{"num_attention_heads": 2, "intermediate_size": 256, "norm": "rmsnorm", "positions": "rope", "extras": ["some layers without attention", "local attention windows", "shifted keys", "normalized values", "capped logits"], "init": "normal", "init_std_down": 0.0172, "optimizer": "muon_variant", "batch_tokens": 16384, "doc_mask": true}
Each number is 128 + 24 x the weight over the matrix's rms, rounded and kept within 0 to 255. Layers, rows and columns count from 0. Numbers have three digits each.

# v: layer 12 attention value, 64x64, rms 0.173, rows 41-63, columns 0-63
# o: layer 12 attention output (transposed), 64x64, rms 0.149, rows 41-63, columns 0-63
# up: layer 12 MLP up, 256x64, rms 0.161, rows 0-76, columns 0-63
# down: layer 12 MLP down (transposed), 256x64, rms 0.0403, rows 0-76, columns 0-63
v41:171135143110101167171160163099101150147141139128085147156120145077126112144128164078123129115109121138158095136134139137139141109119116113145142131138152099136166099120102176173140128122120088
o41:123109105134130117110086106154126059110118161102158131084150131169093130106095122145126120157178140119106128142116106136126127189117184147122135132163073130137091130157144090093134118144134171
v42:120106104129091069123120151125109137127144131140115119129112152092129145152131147112168148145180156157106118161108083128125131119128191166124086177127076120116080085107099096089133149155130109
o42:129170125147181125165106107119187124106114123126115150139135093194129077177095109077097122179190118090170124110147140141114141125108135115093118065107102153144107095150158137174142136144131131
v43:118062090129114156104139110124174147155085122111088148143165112134141149135104105108137129178097132090110124114148123137118116151172150120134109147089162114159114125130133137124121132104094104
o43:117117141129134107149122126152089150150144149144109108130112131164110110155188144133102124080116170163142148119120121148126086115083143115166107122134106159107151119157127102130074142152181143
v44:143132145146140152131125141114096110094062102100142107154104091107141120109149110116144118133109128148169128128162115114116127087113078134122116136112128152131185140115106142096137106127176139
o44:092123116105125133131134163148136135137135145150167129131152144134112131129118143165131144125140131162141133125123149129122136180170167102142140119184154109116114143087139125143149121100070121
v45:077089097128128143117132134153125148145152133122160136157172134139112100166145116108152173151156136131139124090154136119117131125129086115129138104090100153170153096124094078111122149103132145
o45:119127135117155100120102091106097115133108110142134099125135111139129154129139146130119096081105158114136134132133113178124113123150175114128112149140145128094130157102136173117114116185099121
v46:097078115102127112091142167133121104127127165145093160124135112143111121117118146048100124131147136146128127108109145131129132132200160135135101123114118117089102111093097128142118124131103117
o46:141131172142131148171107081147135168147136116115161140138152110123109101138138128171137150111132123097114115139136097133123109120053153112134137122096135151147147099175149129107081142148136160
v47:101152104128155093125158154136156135136123109131115142148142110124165105137164135091160121103164152127122115146106149174125151121150119102130089137087104121134076114122146126081146158152161114
o47:178103140104131139116118152127127147111107156125148139115091103147077133130097156121134134134102132136150136141126147087158108139133139167098155127128169147090139127139083119149135125104159116
v48:106118042134111130140151211110105061079147139110107125135129160125126144134148140130112143119140124146108152123121103152155129139115125121118172138116128139175177085111166163127146150122147092
o48:132168195133137138095106093138124151168119146116133156129161081121124124129150113159160150150137148095114104153131148130106115133128133135153160134159104159077114154175114111162110110112116120
v49:140141095108152117164084103140170111120140152157126174122124094089150089127112178101129125111164147128078115148129119152159132115155148195103134101100129145119113165130113114074138128143098126
o49:165119174106113124094137167091110126159108146084125143116149149182108124131084142114144146133126125124125143149103186060142143132123140138120102167128145077125145078157121175168123147141186128
v50:134124100169147108141112092083100111137129128139154151084106130112132141076119162172121120118140137118138113107111149115123118144156131128099112152152157133183135151134105154137130119125129110
o50:127150169109125150114127153134140110127120147153150111167113154157146119160135111097133143129108078117104112110151116128119129141114114129117143123137081128106125089128152153116150126104119124
v51:127154165129117079153094161114121144107127146138118110120146101139112096135114093122105093104171096134126078125082115123157091077134116115147135129088132124118113071140140131102110111086143109
o51:140137114134132142132193130169160155171143120095127146141137161116146162115123165114153113166140169121138131149165172106128191139133137168104125142137131153130146169117107140154168151159140128
v52:089141121148131190134177138090061140125110138140161081141159110108146130157110122153122148132082145141091088117125143143122143153123153131159145153142150098154137123115137109096136094111120158
o52:152110130091123086158058068151131139116152137139164165129100110162121144105130126104143140114135071123130169135171113141110098111155133117086138119135122153113123136110121160141151149148154131
v53:098134177139143101127164161138099139154118118156111151184143122154126102091114139160126122158174128094163115078111129132153157154105108151116129124128150130133160143124123102104139140160129148
o53:144152087117141149130117064115150102148150124135115121137122131090161189147149138122145145070037107133091098168145109122116117116141110101127166150140141130124074117126161151148133124092147155
v54:135149112141124122074093161145098132117065112121107125122135147122095116159179149174132088093142130139104150110099116153130147172116113175130156132116127139140119119145101128158122146141126077
o54:127135123098124148133175163127117136119174165087125119110114068145165128099083095104132149118124122101133128164132145107118105127120137100107135120126122137080134144127128136095141084101121146
v55:105121130136158156117103122088113127140098156131083165116143133097145138147128135118109083094166130155143097147103112146150151113076136153079148100102110110066124139158151100117142155155158090
o55:198171089126090124120162125156165135104132127097126113122160138145110100128093151147140118169126107158153154162109174095145114127137115110174104120128091147159102121106163141129138093129139118
v56:167135097082142163147116128144168166158148109133102134111158146137126093136137136136115120125119149122124094120163107147116132129148118122165126174127144138108157151129154095098148180108131151
o56:103135148174149108116142173119163080096122109131131147105100109134121150093161140134131151111112138119149151125105152095127120110123128091092149086127113107174094130142119156167098086140129112
v57:215132116118138114115153118100115116139095134122109102144152119133151067133131112120156106124088156127167121140122109153125122128111141091090113151054131144134107124138116137114140158153116077
o57:102139131094134121160104124126132184100146135164094177138131132135127153133165130134122107146147149160094122158112131101133152144115117122164155150153132175109094129135155100151157056111165115
v58:096140087135123099133137117088100105159113061133112107127173142094081134164062111112126180125143140091141099154181172104142119132140137119097110121148110162115110094121136098131116088146133100
o58:177159123121136146121112143148130129117144153123079153175160129128143133107146117112167082132174067126153141083107063087150147138115169128140128110150110103109088153120192143160143188147189137
v59:151060137158122103152140125157147084134100145140138111122179135134112145164101156116159100143162181133139175133082124156150145132105108156089134117155118143126140126137146121131115150119125153
o59:093186107088138129097134102103151126128134123112098131096130144138145083104157097145135124139122136133108102149141117119127131125140144086153104135080156146109125117136091133145160103172150152
v60:140139147124140157137143119142125104160170159118146156143144122078136129111144111128099136152138135114146135143080152129120110146139109129104115145148161091113133079148133117082112096142121125
o60:116127116134115115121089099111128157125089154125135095110132128167117143107125119162176108119097119128087114102170161142143133119114101140143137089124115111144103163061108138123140146116126151
v61:177088132153109138123117148141085130130159129080117110080149100169121113139144122134077108139119146073093130099141112143090116135136118134117147124132122128126163177159147135088140076158107134
o61:106143111096172111153120135153172131148096141144147140125090113113145154126101122131193137073109152152117134177086141118166122125109110090140109164108136122116095114142086130112124158130138150
v62:157146110165152161123104162108126137152139098134101127133120102156089135142132109106128108142132133161140134141139131147094137148148084143088154135118139134119100089110108112120127146130125154
o62:131131127108137086116153098121159110145141189138155109109162126131169121153151136159123150137130137124127131110094121104156104106134141138168094097131141126128166153129137166140132092114115131
v63:119160140158102125097153122141128145145103126127091078085133158143147151092110192127146124144126121119106138071129119102163108136112143102081131141146113068118150117101110115117129129107154111
o63:134113079140122130112142154155116105104116115134147160142138095115136137145139116132120138148113123132151113145128160137088122105099107096174115162108125149125103121172139151140162164119109138
up0:125144094146143107129135104076159107137138168150131157107111085096162126120094129104129157106168138148128107130160150189100129114141123097139154120112105125103168152122117132138131124162163163
down0:117132126126076132098110110121128123176163083139104114101135125120124088133103103117142154066101103107120108155107105124158128089139122104129159099124072172080126136115130109091132143092153121
up1:133132130088152134148074110135115168159118177100085156124145124110106159107092136112107148106126145129155156138125077122128147168126141145153124125160156118121132140155116151176133144094144143
down1:124148115142133102112135182096088117097124121108165120090155130149113116114131130173160092148106110116114107102103112126108134113117156112109081148076108136147115117116168117123097125158123113
up2:104141153120104094153161147149192117110099117148112169114155154145094118100123113097153117131140089108122090153119133114111083126131147134126099133125117124127139153114095142103104128104090120
down2:138149132125113164136105117092104170141140159113091135113127139143125139125154114119156142134107087130167127124188132115112115111171156163145162138101167133139141135098138164100155133157164116
up3:144153121096119137133172113148142070153169122149131142122161127120097117201144110181157114101118117135109108092178152126102154145147126109110122144135112145132125178141126136137142101116089165
down3:114152128076176161085174110159073148100134098133149128113140123129102103121106125154164140096139141122140156150123121127149114109134148149143120145111123148111127169150142119167171102121165056
up4:131143135169177166128104122103122103166089141112103109105180102134158147160149090123127084110163103157158149129123115119129111124098090136144151159137138153132148124164107123151104114156150170
down4:072128126153099129090137118141118103148131139108119169122130134148107108165103113119131139106129181146133073128114105139161105120139138148167123120117158118097115176100128138149122109159130057
up5:137140131145148135152154106144110071146072122116162126132105131111138133175137156156189144156153136126147051134121133113135125119104121085145120086100145093148128115114131140153099098095132172
down5:097127171132121148103156128090068136116124067105139124166119103136146137159122127136114131147132094120133126091124102147146128061133157132152110133143117150137079167129111130119161143103132128
up6:117093114137155075136188129139135104142113149156128140114126116172107116096143128117135141163112143134147118104138101137145149125119139104124126151141107139061116112097144140171116154119143153
down6:110124170151144117171155123155131143145130113119144127128083152133139158170118112153118084091090115154138091120128111132141096126141111142178124106088109157160127127117109131089140080137144122
up7:149099081152124149152117109100112158122084172136114115140171122163097118169098098115127100074086142117125163130123135110113145171150130096123139151131096110143131135164105127137176121137142186
down7:121208129152113117142110112172115108078133125094101111129140163147159116102115104144160146167175153135123132150112102107138136102129121085114139087135113118129116168113120100099122111108155150
up8:142147138150114112096107148107133088115160140174182109100144181141131119131122135136085127126141122138123166136128132100134078147106158090147120103075129165098158140154141123160141143136124143
down8:093128167101127121130159109186154149131121106077130176102157163156154124140123138133137096103152121111109118154130120113130097093174129159159107146114126108130142138109153103085112138128114130
up9:136153118121151160089108125138102166161105149168118101120132149153108106137078141125124138089158138091133132124121091153098107156128164123081146087137141089114128121141131130099172112143148119
down9:098116129120071110139114121174199105101126141092137105090111075123144178147124106141157119162134092175150128099132130132126160123134104152150135118108116147151153101100182139158124157112108133
up10:137189162130119107120085137092136106160122145175110101138142128116079129130142170126138093116150117161110087136134095088148117146123092144119101154104114107152078155127140109138078152096121116
down10:092098076159136128134148120111124129064163108144146132118105137156139127127136155115121133141131121164114087149129137177101116172066113120140167093120116111157146134167130141078133131150088128
up11:118146134102143120156122128112157113169110110110123141104138118149127137178136081142116136132120113152159151132122131086117129141110132158143089117121140130153135116108154098145094156131116150
down11:126155117129106163115164185107107124132134159129143160127088101153169102134134115144155101123136132133136136124151111117110089113161107131176130170118128155127124147057146129105132146142120141
up12:138160136118144132108145123130156201141137143144091156128163157153107103124107142115115120057075126138132117099122147138089118135091141089129110105123114076091175108149100150101141077129134127
down12:167128145122137119142081109112112088147124175138168093078149158092156142114069155130164136139157135152099141130117115161127099153099135114123142147121137156110156144116136089153117146167103124
up13:086116117120130142130111057120169123135106127123143128128122139100139154101097184095102103107158127166104114124098165133162122141131127131132109159151153142172132133149148138115159159099097134
down13:130163119136133124081153145153131155142144099099126148108100133123180083110121071173152109114133130120144155096124127126141171138120101122136144118145130112112110168115171152120124107109139133
up14:135120073123142119123144164136130083145164209135093164136118132143101133123132161115088123177137153132107126122161143131137136147104139135171130105131105113128107089138099150153146142112120146
down14:129122174114127135152109155140099137090153107104124123097133125151141132146099142163102146112142126135136134154082122114127094141105106087112146161093145124103116098072158125092128111150126110
up15:124135060151181108143135151113146138181147123131113113148089140082109091147135116106122105104163150141091113163152139113125180134116135127189148165110139149157133114133145078145118124145124129
down15:153125129110127151079103119116086084131162132104096117085150110122110149075124109162121167116128120154144118133136164123144129186104114163074122101119124101125105131102127096140079117115168134
up16:115119119085108181126119105091112174180117132158085092138142109085075152131160113132128163132151145118128139110175079130107136115129158102142134075112122116091112115103119124162122168104203153
down16:145118131117141093120151186094103127071098096115157075077090152120100129143122112124078125169125150117124152160116135089140106154174184150144129098099131113114171131135105162138143124126129092
up17:100136150106160159122100135120131126117129144111150124130113128127117121105191155130093086107178109151148146081139117119127108115133138114137125125097147114142109138173127163097142126172102128
down17:134116081123130091073163115146152126122122121110101095111114158137119119128113171137131148152166164141135155104123143107116145135102124150161198110137154143110110124163089154152111117152119135
up18:099104135147113108165094136135110118124147076152135147084141119116097100139129111146117119144135124101153064099151139079112098131167155123108078140148131142120142151146118150136116110132099137
down18:127146100117118136100113171106162089171124148153128094133144126162118117118108170098143140133130139093163133121100153110127179103106119146144088090139150087082147165104160090081139162117135096
up19:152168092126101150155120135133141139136186077136132151151136082157117157140128152134107126184151130110151128124134152107126134182139138134142141091118153159139134135159084154149137124126104165
down19:145121134139104155131144137131154132111131089177082151133100130127153126191119079147125153119074149150133165153122138106094141141166114168095142123157139155156120154084138107146144108118090102
up20:119143131084155126122118174135114105119102108146110135114150113154123115110079105101102146142142087134103129145062148081126144137160111098135103112105131096095121151125140094155134116135112154
down20:140133150138115156132134127120121128124135149084133106080143134118110121116149162162167080143150140147101168153164147121128107149109129111137150126132132130122101131108136108110166118089156112
up21:177125148129121120152065092094172112162149130116100146109144104123124141111091125138124119102143120176132133102162147139144117114101159157102137104132164106116092167153109135130151122160106177
down21:116164108161105118129165137125132122124125129115074162159151136116142135132103162075067108106158137143149131188125135127135112089109149120101124104141109108130126158128147128099107111128139088
up22:117172153111149098138149156153108127133113165165087112125188114139143180069119168074083157100144150128106147131146132154127126131139129141119161140136139092100158116144129144108127124131147129
down22:211124173113143161138150114132126080142103099157130119128096115170144124184136121118144101089108140117140122179119136157150104117098082114146142110109127128097109156093148105114120150163135136
up23:105154140138092117159073140139156122094173108132169096126136165161111152146145082093144130126144101127131094175164137107123125127106157163115107072147128126112170123140116164118137121107110128
down23:133109144097113154137164134182104135136179097104123143143108118145123167119164132116105105127196070128144153143171098081131121095097129142170143158102144128103144139133125096133130141145135143
up24:159129144101090126117137084147122126140174133125123090151143133149107108135089114119129117086125139169172113095134097147118141090112117126093129133117155119115147136103120108115121118094140164
down24:127153130070160099111122183112178159099085123111103118124100148122170131131129117146139133124115134136126137123123105119117146090117155134132119151101137142123125126174110146130157141142138130
up25:142147127101114162149141097136104126150113079117114108087154134155157122136107136093112153118114167129116152114130108109170105108147138062131118133111147136174130126136086143143147131092138171
down25:129152139116150130133143120129109085120114143134129122083122109162164137095113150160161162114135136129165161154121119126157107124140140127125150106123141111137088148141135118104202144109125058
up26:161116162154151108138117135125144127158135139114137127139125102158102123158154138075122092109132141138140124133169139151175176154104151121128092118122141141170086157114152143122173119151134088
down26:070159127122138125167084099123154165116107111119123148101133128125188098111095111147114138170115144133114110123103107161105104122118146118132149136131109117112147101129106137138144148089168155
up27:102125157139119130093120109097129108115108133114140101095142132146114130120128141139096116140127131097123162128139103106126161173090145084123138121136163102136117165142102135172110149100127126
down27:069089134160148145132103117151099142119085083098132094123147157120161168100143132170141108106130135107115145145116100128107142111147138129156137140142122097126136080129121109146126131118139116
up28:090121114117145090129144149128117116128130133111125149148157073094076149154191146115126128114184157097156159097154143092085118079111157060128116129116115165106145100132139123109116106130158123
down28:124135128126133105112104133108154183133110152103125099147116120111166119143060085105091121196123136087180127128156120123141166119104150186131109146143123061126100139120125136132147122113098126
up29:087139147134135153152106108107135140134139138100181119145119100121118125141140134131082092092150069146113164096165127106104108135120154184076151155136110116154114152144141140117139129128117114
down29:155104096147153126130126120109169123139130097104080103071137122101135126113110114112150123125121124103119164134122139174133167143109153124136074077144151111148120113132092132155136124140148130
up30:151163144123191100104144157153134117137147150129159098095141117155136102117153115160109109151134112152115154130147101125116148093146146120106113175139087069068160146149110163131102121167131132
down30:167111168123151145110108109150113088143217138103110115136115141156133111165139077107112128139124191129144130173131145140118104086099076139087113153104109131094111147132124144156113109140156113
up31:083120152129134152111126099132165149160143125101110108132170140107124139168141109132129087091105141105102119123102111128118190124134124151098104135136124084128105138129113141119126101141107149
down31:132171120072157170134158090115084174124108146082123110149130136149176128137152111105111155160117098172126164114109120111148130104138133114126148115142136144122122117124130112107166120122122109
up32:125114104078123101129133160095144107145186177105157137114110168157109121133118113111117146180139109111150145096112080171135109137084144116133138130121156089142162164151091118097148111079119117
down32:116082121106100138153125084100136162117136163125126122138120108153112162112113111105155094151120084112127105116090126125104099127159160169104123161119095142138102106076082091144147151189116138
up33:107099079078160141142137130135146123192149135145107159139136154120191119196119106144142183138107125117120166110112122162120152194140092099146144132128122100139146119151112149152128080138135122
down33:126099109133107106146107118131114105115143104060113141151143118128091128126122142134071111114158142144120166066098105103134097074149119117074174112097120136140133109110146129145119137119128103
up34:114106117090163155121108131093141148163145158157107100105121143174136147151141120107167108093131110116154137155153119124116165107091108085130157101115144131160148115122134116176128100134144136
down34:154150129162133151119114117139099094114143106101124161091151151100134127130103158078135172111158113149151156116116178144104123146104115146121112101163138149122122168133119137156095169154094152
up35:119149111103168128115168100191169108133148100155140147097140160128120110087085143102164096131131133095123170160114084123085131157098112119096112136108133131150117064167096151144091117150103076
down35:137122137166123150101156141103090113170134154132140145130091059187142119148114142160129103128107151147140113108152122122161172131181115138118138097106094062144160114160116136133082136159169105
up36:108153120151120115108126116098122125142138112110147172152084143136123141128148173102114128139131138110119135171146103140148128132170131133123103128115109128137149139140140106126111112129159146
down36:122129116166126151109118130119106088122105135132140122110139136129131131103091125136127129122146137130158145109113177120153068099143148084097133113132075113107153121133138122109132116118135115
up37:157120136126147150161125147131149110155155084104085114124157090165115104120139135103141108121157108124140102119098101120106126114089077124133151107134130081128110133128107130149107121132169183
down37:116139097120120120115104123158166179105108133141130104113092129111103159187155117139139103178156136085126135133146154126133122132125182107094088123128121139134132141142111116131117115104119121
up38:071127156108121111135132125164158113135114124102090131141098106122106116139091101123103127122166143111083124164114095139122137114145130115108093112180107141136138099100134134146098112088118121
down38:120177079146114106138136148107103113109144123144095164090109133138167122132077145155133147118128146146159154090132106121135143142140088163071141105128113143137117113128155149126132108163081142
up39:108111109120084122094108119128161109119137110106150137097141142113086140128138109127112120133172152151083082127143135179132159162147094151141185136153121161158151135142080126138131134133102141
down39:095126151105122125141100127148109174136130084127144096111104128196141111132145081105134156100136192149161149160114128091109123107136113068108113110142102121120107088121126118126141114126147166
up40:124124130085127116117135190163142132145117134116091120163138136093156160137124115149137141124119121130165156133141111131097145100131140094118132076139150113093124117148116130200117172106087136
down40:147139113136089094107135139155106135133134142087172084144102108151079136161106106125131134182079147149128168126124112122129109105121123126146150108120130118124152173115149121120127138117153071
up41:150139141064140140109135134076143119147152140151136144147128122071117158153138118116143158149161145109126109103158110108116108112130162143116135140121106199159108170155133107129127135151110139
down41:117143158140133125059097153135116158170115122088138146117130126153144153128084168120101117128117081066143130143131079126124129146167134104096153138108120107181146120159115118107157150110143112
up42:140083152146124115117135109105157130098089158114139157119132127057108165137103121095091135099146128118168140081137120126123105160140099120167139104142090166090129101138133130162125079115113156
down42:129067150101111118095113137170138099133163097128115117106097181133152125142052133138138146088106172151157085109109131105134112127116124125105156139134086171094108119115098089147107138097128121
up43:151178129122092090108113140140128145158119149130116170140118154140142146128100119105066151127173151089145088115143100192117115165104141112128136173145179104124147162134134181119095103103144068
down43:148104133156150113121153123159163101069136145126163117109136139118072147122158111144150119105097131150092168170146116131122133137119072129153117105108120148123064094099141098158144133141140175
up44:064108115140130125127152132128106145129100141103199113138136104124120115125101134114128171153145148113152104121148124158112096143073135116069145136123116099095125126103085144150138132118152161
down44:135138116102124112138124134106122136148145098096097136121145154125128119143128147153107074111152116152079125127122169114138167138126139147139087158105138162137127150159146115108156099089084103
up45:139146115082118098150140134158149087177143077127122103144154113121134120135109107113138104068128121127106078141091119110135147160119137184153122138108074106110143111143177134140139102115106132
down45:118092115127141155084148139114097181125155113108125170137137114094133148099131145108148125104124135126139180159125164104098115116125120101158164130150118112124092104105191120138154141120119116
up46:126118120132070126143148124142136139142126083136097105144117095162161127146133137130124129112116129126119115064138154102168159094081166126108098152153141115102108155158127121138099077128107170
down46:113127142177119105129117124115085119126137115144132115104106092123115110098150120167115149157152105115093130131123111150149173106112103142135168143108096215133131136112165127160150158176136146
up47:123154095141149095133122137166178104167147120111099114112152163135110132141108142114130133150122112133110099117130121095136112136118152154151138118111111169116176109127185161120108115098069158
down47:108155120118117120127143138091142122089118080120115132123162129115102110087094160176134104108108144128140124124146172103135163085161145130155144142144100115136157104119131138141146132096156112
up48:113125152112143197178149123129125146145117135129120128148097154101082147112161150110088111140182101097120127120162137096189114067130138139119135138095148129140107109125135154147110119135100161
down48:116108131169114133062146133082150100125138116113153133141114129148112138135103171145177120166104110151151146093150155139130149136131137163078079157153099165111098130109107140093136158157120150
up49:186127108109147162141142112124117182112095154101112106107094138153110143160105146126113141167142115164101151121141101142131139103092142079147142154106124163111150090138120133160117120115114096
down49:140153147158141120148107122120128104130181126135126141124174100127161113124097125168159155135151150096117102112101138154118134177132103145141140146129064149110113146145146083112155144142109117
up50:141116144165170151108157103101167130142145170141109142152126162124133120183157158111129110068157166076121131125118131123137117119106135108142127085119113140175132119153130155086153126099108134
down50:098141107119112112121115126186146130121108110135113119101112070099117117129115091165131152139136163187133128130139111117166091124087127103134097142135135094122100096165142123127107159183090140
up51:111130163111090130145127121121085124159128105137132134125115143145095133114103114109118092133103110137116108125180114154103132112095127146135135140123108117170113125118102103139135121149154136
down51:134128143134168150109130107117114120160139095120112160098116147135159103140136132131107148132101143112165127099104137134131141126107112101127164136121139116125126130128145144078162150167152088
up52:088154144117083109103140139137170138176112155141127123132125070127118142116119142138094100161179098137177135111130118081142081121092137129077083147165121125135148127116137085081106104124133138
down52:154132105105135095088095151170107128124108131143134175141144107114194114093096143138147110132141136103109124121137154071172170150107156110176162118151112132143157121124144120169150111166140108
up53:162133173105129142132118105105104107158108118120151130144116073158110116155120135112108078081115114153129151166110090112122148127103099157137124129112127094107142124152138154144103124122176158
down53:130126137130123112118118141109135111101135108169155184131143139120153146117106138154117128116138087154132102182175142146145160133177175138146140091130141152111129153112146139188123106159101122
up54:076161126114157138123122146136108129125137093136111113085117148126113108155123170135121151120102134110155144117147136163074093147110131123125107181086180100123158115129133159158162080133105154
down54:174152105098124144111108124145137084126114146099147090139115129139104134147101132148101149136166103161126100129101131125181146143134155129099142141170075146134087156151148132072120175085110120
up55:164114146118096125109137112124103096123119111072099124126134102100127145140097126110117139125171125116112118126149139127084137101111149119167097134133122131106149085115059092136111135101150146
down55:124143117136131116103105187140145137134143117126124169147170132143184143124104119094129149113100142117144132066144118124123133072120112131130120113138172118124148164119129101114127164143121124
up56:112090147079132113148123134127161141136114131081166100178164183167159119123140122107081150166116129148145091128112164166159133133118112113126124123162098098137105132140099119167116111125109167
down56:139143119172080111109119126148125145118114159142059129091116113133088121123119171131153148124114107120114117138112113164093134134147155088146134141070156181109112156139145121103119089188138108
up57:134131113147108141101155174109080103135149164104112081126129150111108125120114143112110132139163108121147087093129145114145132134132103132107115172143140126100191131129125111120098129116147171
down57:154135130100159123125125113113121137128119134138167141114138157115153139122160139131163148159091145113137106113152150145125134140170109139158102121163123155119130156106081107102133170154154066
up58:110091113133130109142087142113151110128115099086112101114149137131113120150127181138115137173108145086166103093129107141125130123126146156114115129130180141153123103137131120181120159111115164
down58:128101137079118135122106130085142098126169122098097129118066118123141077121156116143134123115145126124104083105083115137122092129113121118119154090131120134103136164128132111107119139144165073
up59:138129128129129108131141085115145109069114191108169119096094115133131119110104158089126160145130155176072139114144123172110103124110179145119099142078115129104135121106108128111142126094134147
down59:135105135149140102123166139150114137154118068157126149161151136138119087114157097112089116125151115140141123136122160102092159117155120082149119132176142191158135146156108169135141141129117115
up60:128148107133113108133093162110121112115166138114136138177109102134130114129132125119124151166167117156100107085128139127141103110119155108163119187130116169142089141149146140157109126161099170
down60:106132157154164114162135120164124109134139123105111141134111115085118091141117134180150109073126128080138093133099102116172096146122140172134164105128107116129150122144186138149127133099113130
up61:102105110142108125161137177129142128108128129140092124107158150104082156177193161118110144097131110095132145141169130147176130134099131100126088138101130148082104160125160126131164103099108126
down61:155129135082165097104135078123131151153123145130142101145102126087134105135118145146082113162132134156141126111104144094095109138161147142139147125173119134111081119128125188126106085103125121
up62:127135168127171104108125152097140128109166143125146153143117096147134146162188134105091146153095106153115137084140157127133117140116131146132113155148161126193107134155105118123110131113095081
down62:108142143147137128156145135146177139152090122111182108076094127152141127121114118105091138167110156132134135145095176110144115133091114109121158138141139137100172147154146079097102117103136173
up63:132145122142184122117149132152095122129127184148160103139138156131149142144127100067153162118116117132136130142160160146161157121126137114102167089126145139137152084182102119124160113102132100
down63:146137128068125141129146131124192123142099150167127119109136119126159097136140079127139121129112114137125150139106154136134127170111132137115169139172107136168067138138182161140117100173160137
up64:149146124154104086142124109104113145141155135122133122118091075152136137125160128104127093128131137140128179141153089155115161122103130124133116155110127138160164121141126114132155131120158107
down64:146144130125168128133119156116121093112115084132121113149141135141159103134135119145126104152180119105112096121102166154135137101103170166138125124135111139145159113133153112131079098083132124
up65:161139126147178148134112076099137143131151131150121129162127137106155122117145118102120125120094088139117076107114108111100130133118125090134166133157148121130067126141120121148119088099120114
down65:121138152139109156132146122128113127141149160150125128116127147144184101094101129095092093158156091145132108121111149110096105161139137107159100131132145115096104122121135090114107095068136160
up66:158166116152151119106114129175132116116148156139129129125119148076089126107123133124122147095135127145113119082146147141130165129148128107156092120114132189155125155121143084086125148123082104
down66:099128145106134126170141131152159151120147166122160116146134135119127156126111110127142082120133133172114146171083142086147111157159105144132158112148140110138137091114157148116110123090103084
up67:112124151126156142125091117105134117134132167140099143123118152132106152162127151111099200124163136123146105078144139143122157119117136099105109121113167189156109176108152117156135101119104110
down67:103109096119125102146128134095136121149074115114132091115137145134123076136122117185143095117152106134138132156116122101139123132125091123089134142103130126135092112088110083083123135179150155
up68:114120129155145102161067136123143187142137145103139136135136125125122137134101143129095131110114116069129086114117091097113148137130150094157141124148099084148100166134105155140154148110131186
down68:113135119124098138121139140115153154140129145148090057114139156117141136183136110133085174128187081138142111077141107116145116092149118103105186147136135114102152139157132118106139155122076140
up69:108128146119153089118089161151123121117119155141129147126138078125148137127131152082152096145104111074136100125129173144084145163123121107096109098128135144108118121111141132115120131101137125
down69:129144156106167177132129141085110117147140136111173147104114127147127146105116139145094106139148121107144158126115128115104114137169109152157152092126115099098106167117141091099150131138118109
up70:115138146090110087103139112147146112093142198156127143125141122142094152110156135134130156109120146103123159092147147150152120128101178151097089163091115116116098118081126141122148111119092159
down70:115132166151116111140102104136127132151093105079098141132157098138155121119149118153123125177093128125138165133137104148106121133148100167127158098092115115121113129102156135116095108102129135
up71:119144163110163135138160147124110093148091152145128135126129102096145116136126146076137118143122132134112096134157130108147144104120164122150133119165099127175162116145148144140157146120156135
down71:125157106120156120128155171120098166121119157122107113092123129137110111134123095135125094168114130107080119133146144165124127149137125074141121123115115138073111117137135128105177110125109114
up72:108104105125086099137161115151110125104144131105139153165161181109120157146126125140128162136118102117118090129123126088108121166107169099128115126107150140123109144143136144147119104102114134
down72:142129126098109141134134151123101113121142093098113136140070106144122152141149121137122125126168133117106157100140133138116140117188107106082130134093106102111154121138133117107135132155124124
up73:141158122124149089132072119099149154133180123109129109167182124099137153118135132147093100142178093147106120077151108180132124119131152111168147124178137118134156166118141109076177111120160136
down73:128155156161132157144112143132087151120109075117127145180128116213137124107143165131145116084145075125112129134096107093086145179143102154102120146163137130102147121164134112145135113110143136
up74:132123159155134151132154138090088194108118127158116128087132108130144100181124142103126084098152122111115115119160119118192130094138135083124075144124137133161123108119119145128162133093110141
down74:134143138107159103173084129154113166091180091128106120125117129148139118165092115090123130125110120114137140101130138135099114105112094116144138158137159140062123146116115116120161131121096099
up75:163155152156115125102145131104113117134150175126145128132123114108130174123152111108125136112130145121152114087111105101139123148086125122136116157129137157175148125133151118101110123091125154
down75:090159106111117115111143137105149107079133144105192118128125151159156123145102098091129119148116114129149138124105124123141112121073108120163152168104083151151122114137117087165131159098115134
up76:126141123118067117119140127124128112098139152147106099132111153084123159121155129099081123111137120148149152136131099117098126096170150114138117160136130151109126122124110103163101135146116090
down76:089175164108084134149150148107129142114148146139145150145121156095170107126110124157099104106146121125116111130146121128115130119111116150141151167140159148139115150125146123150078076116139091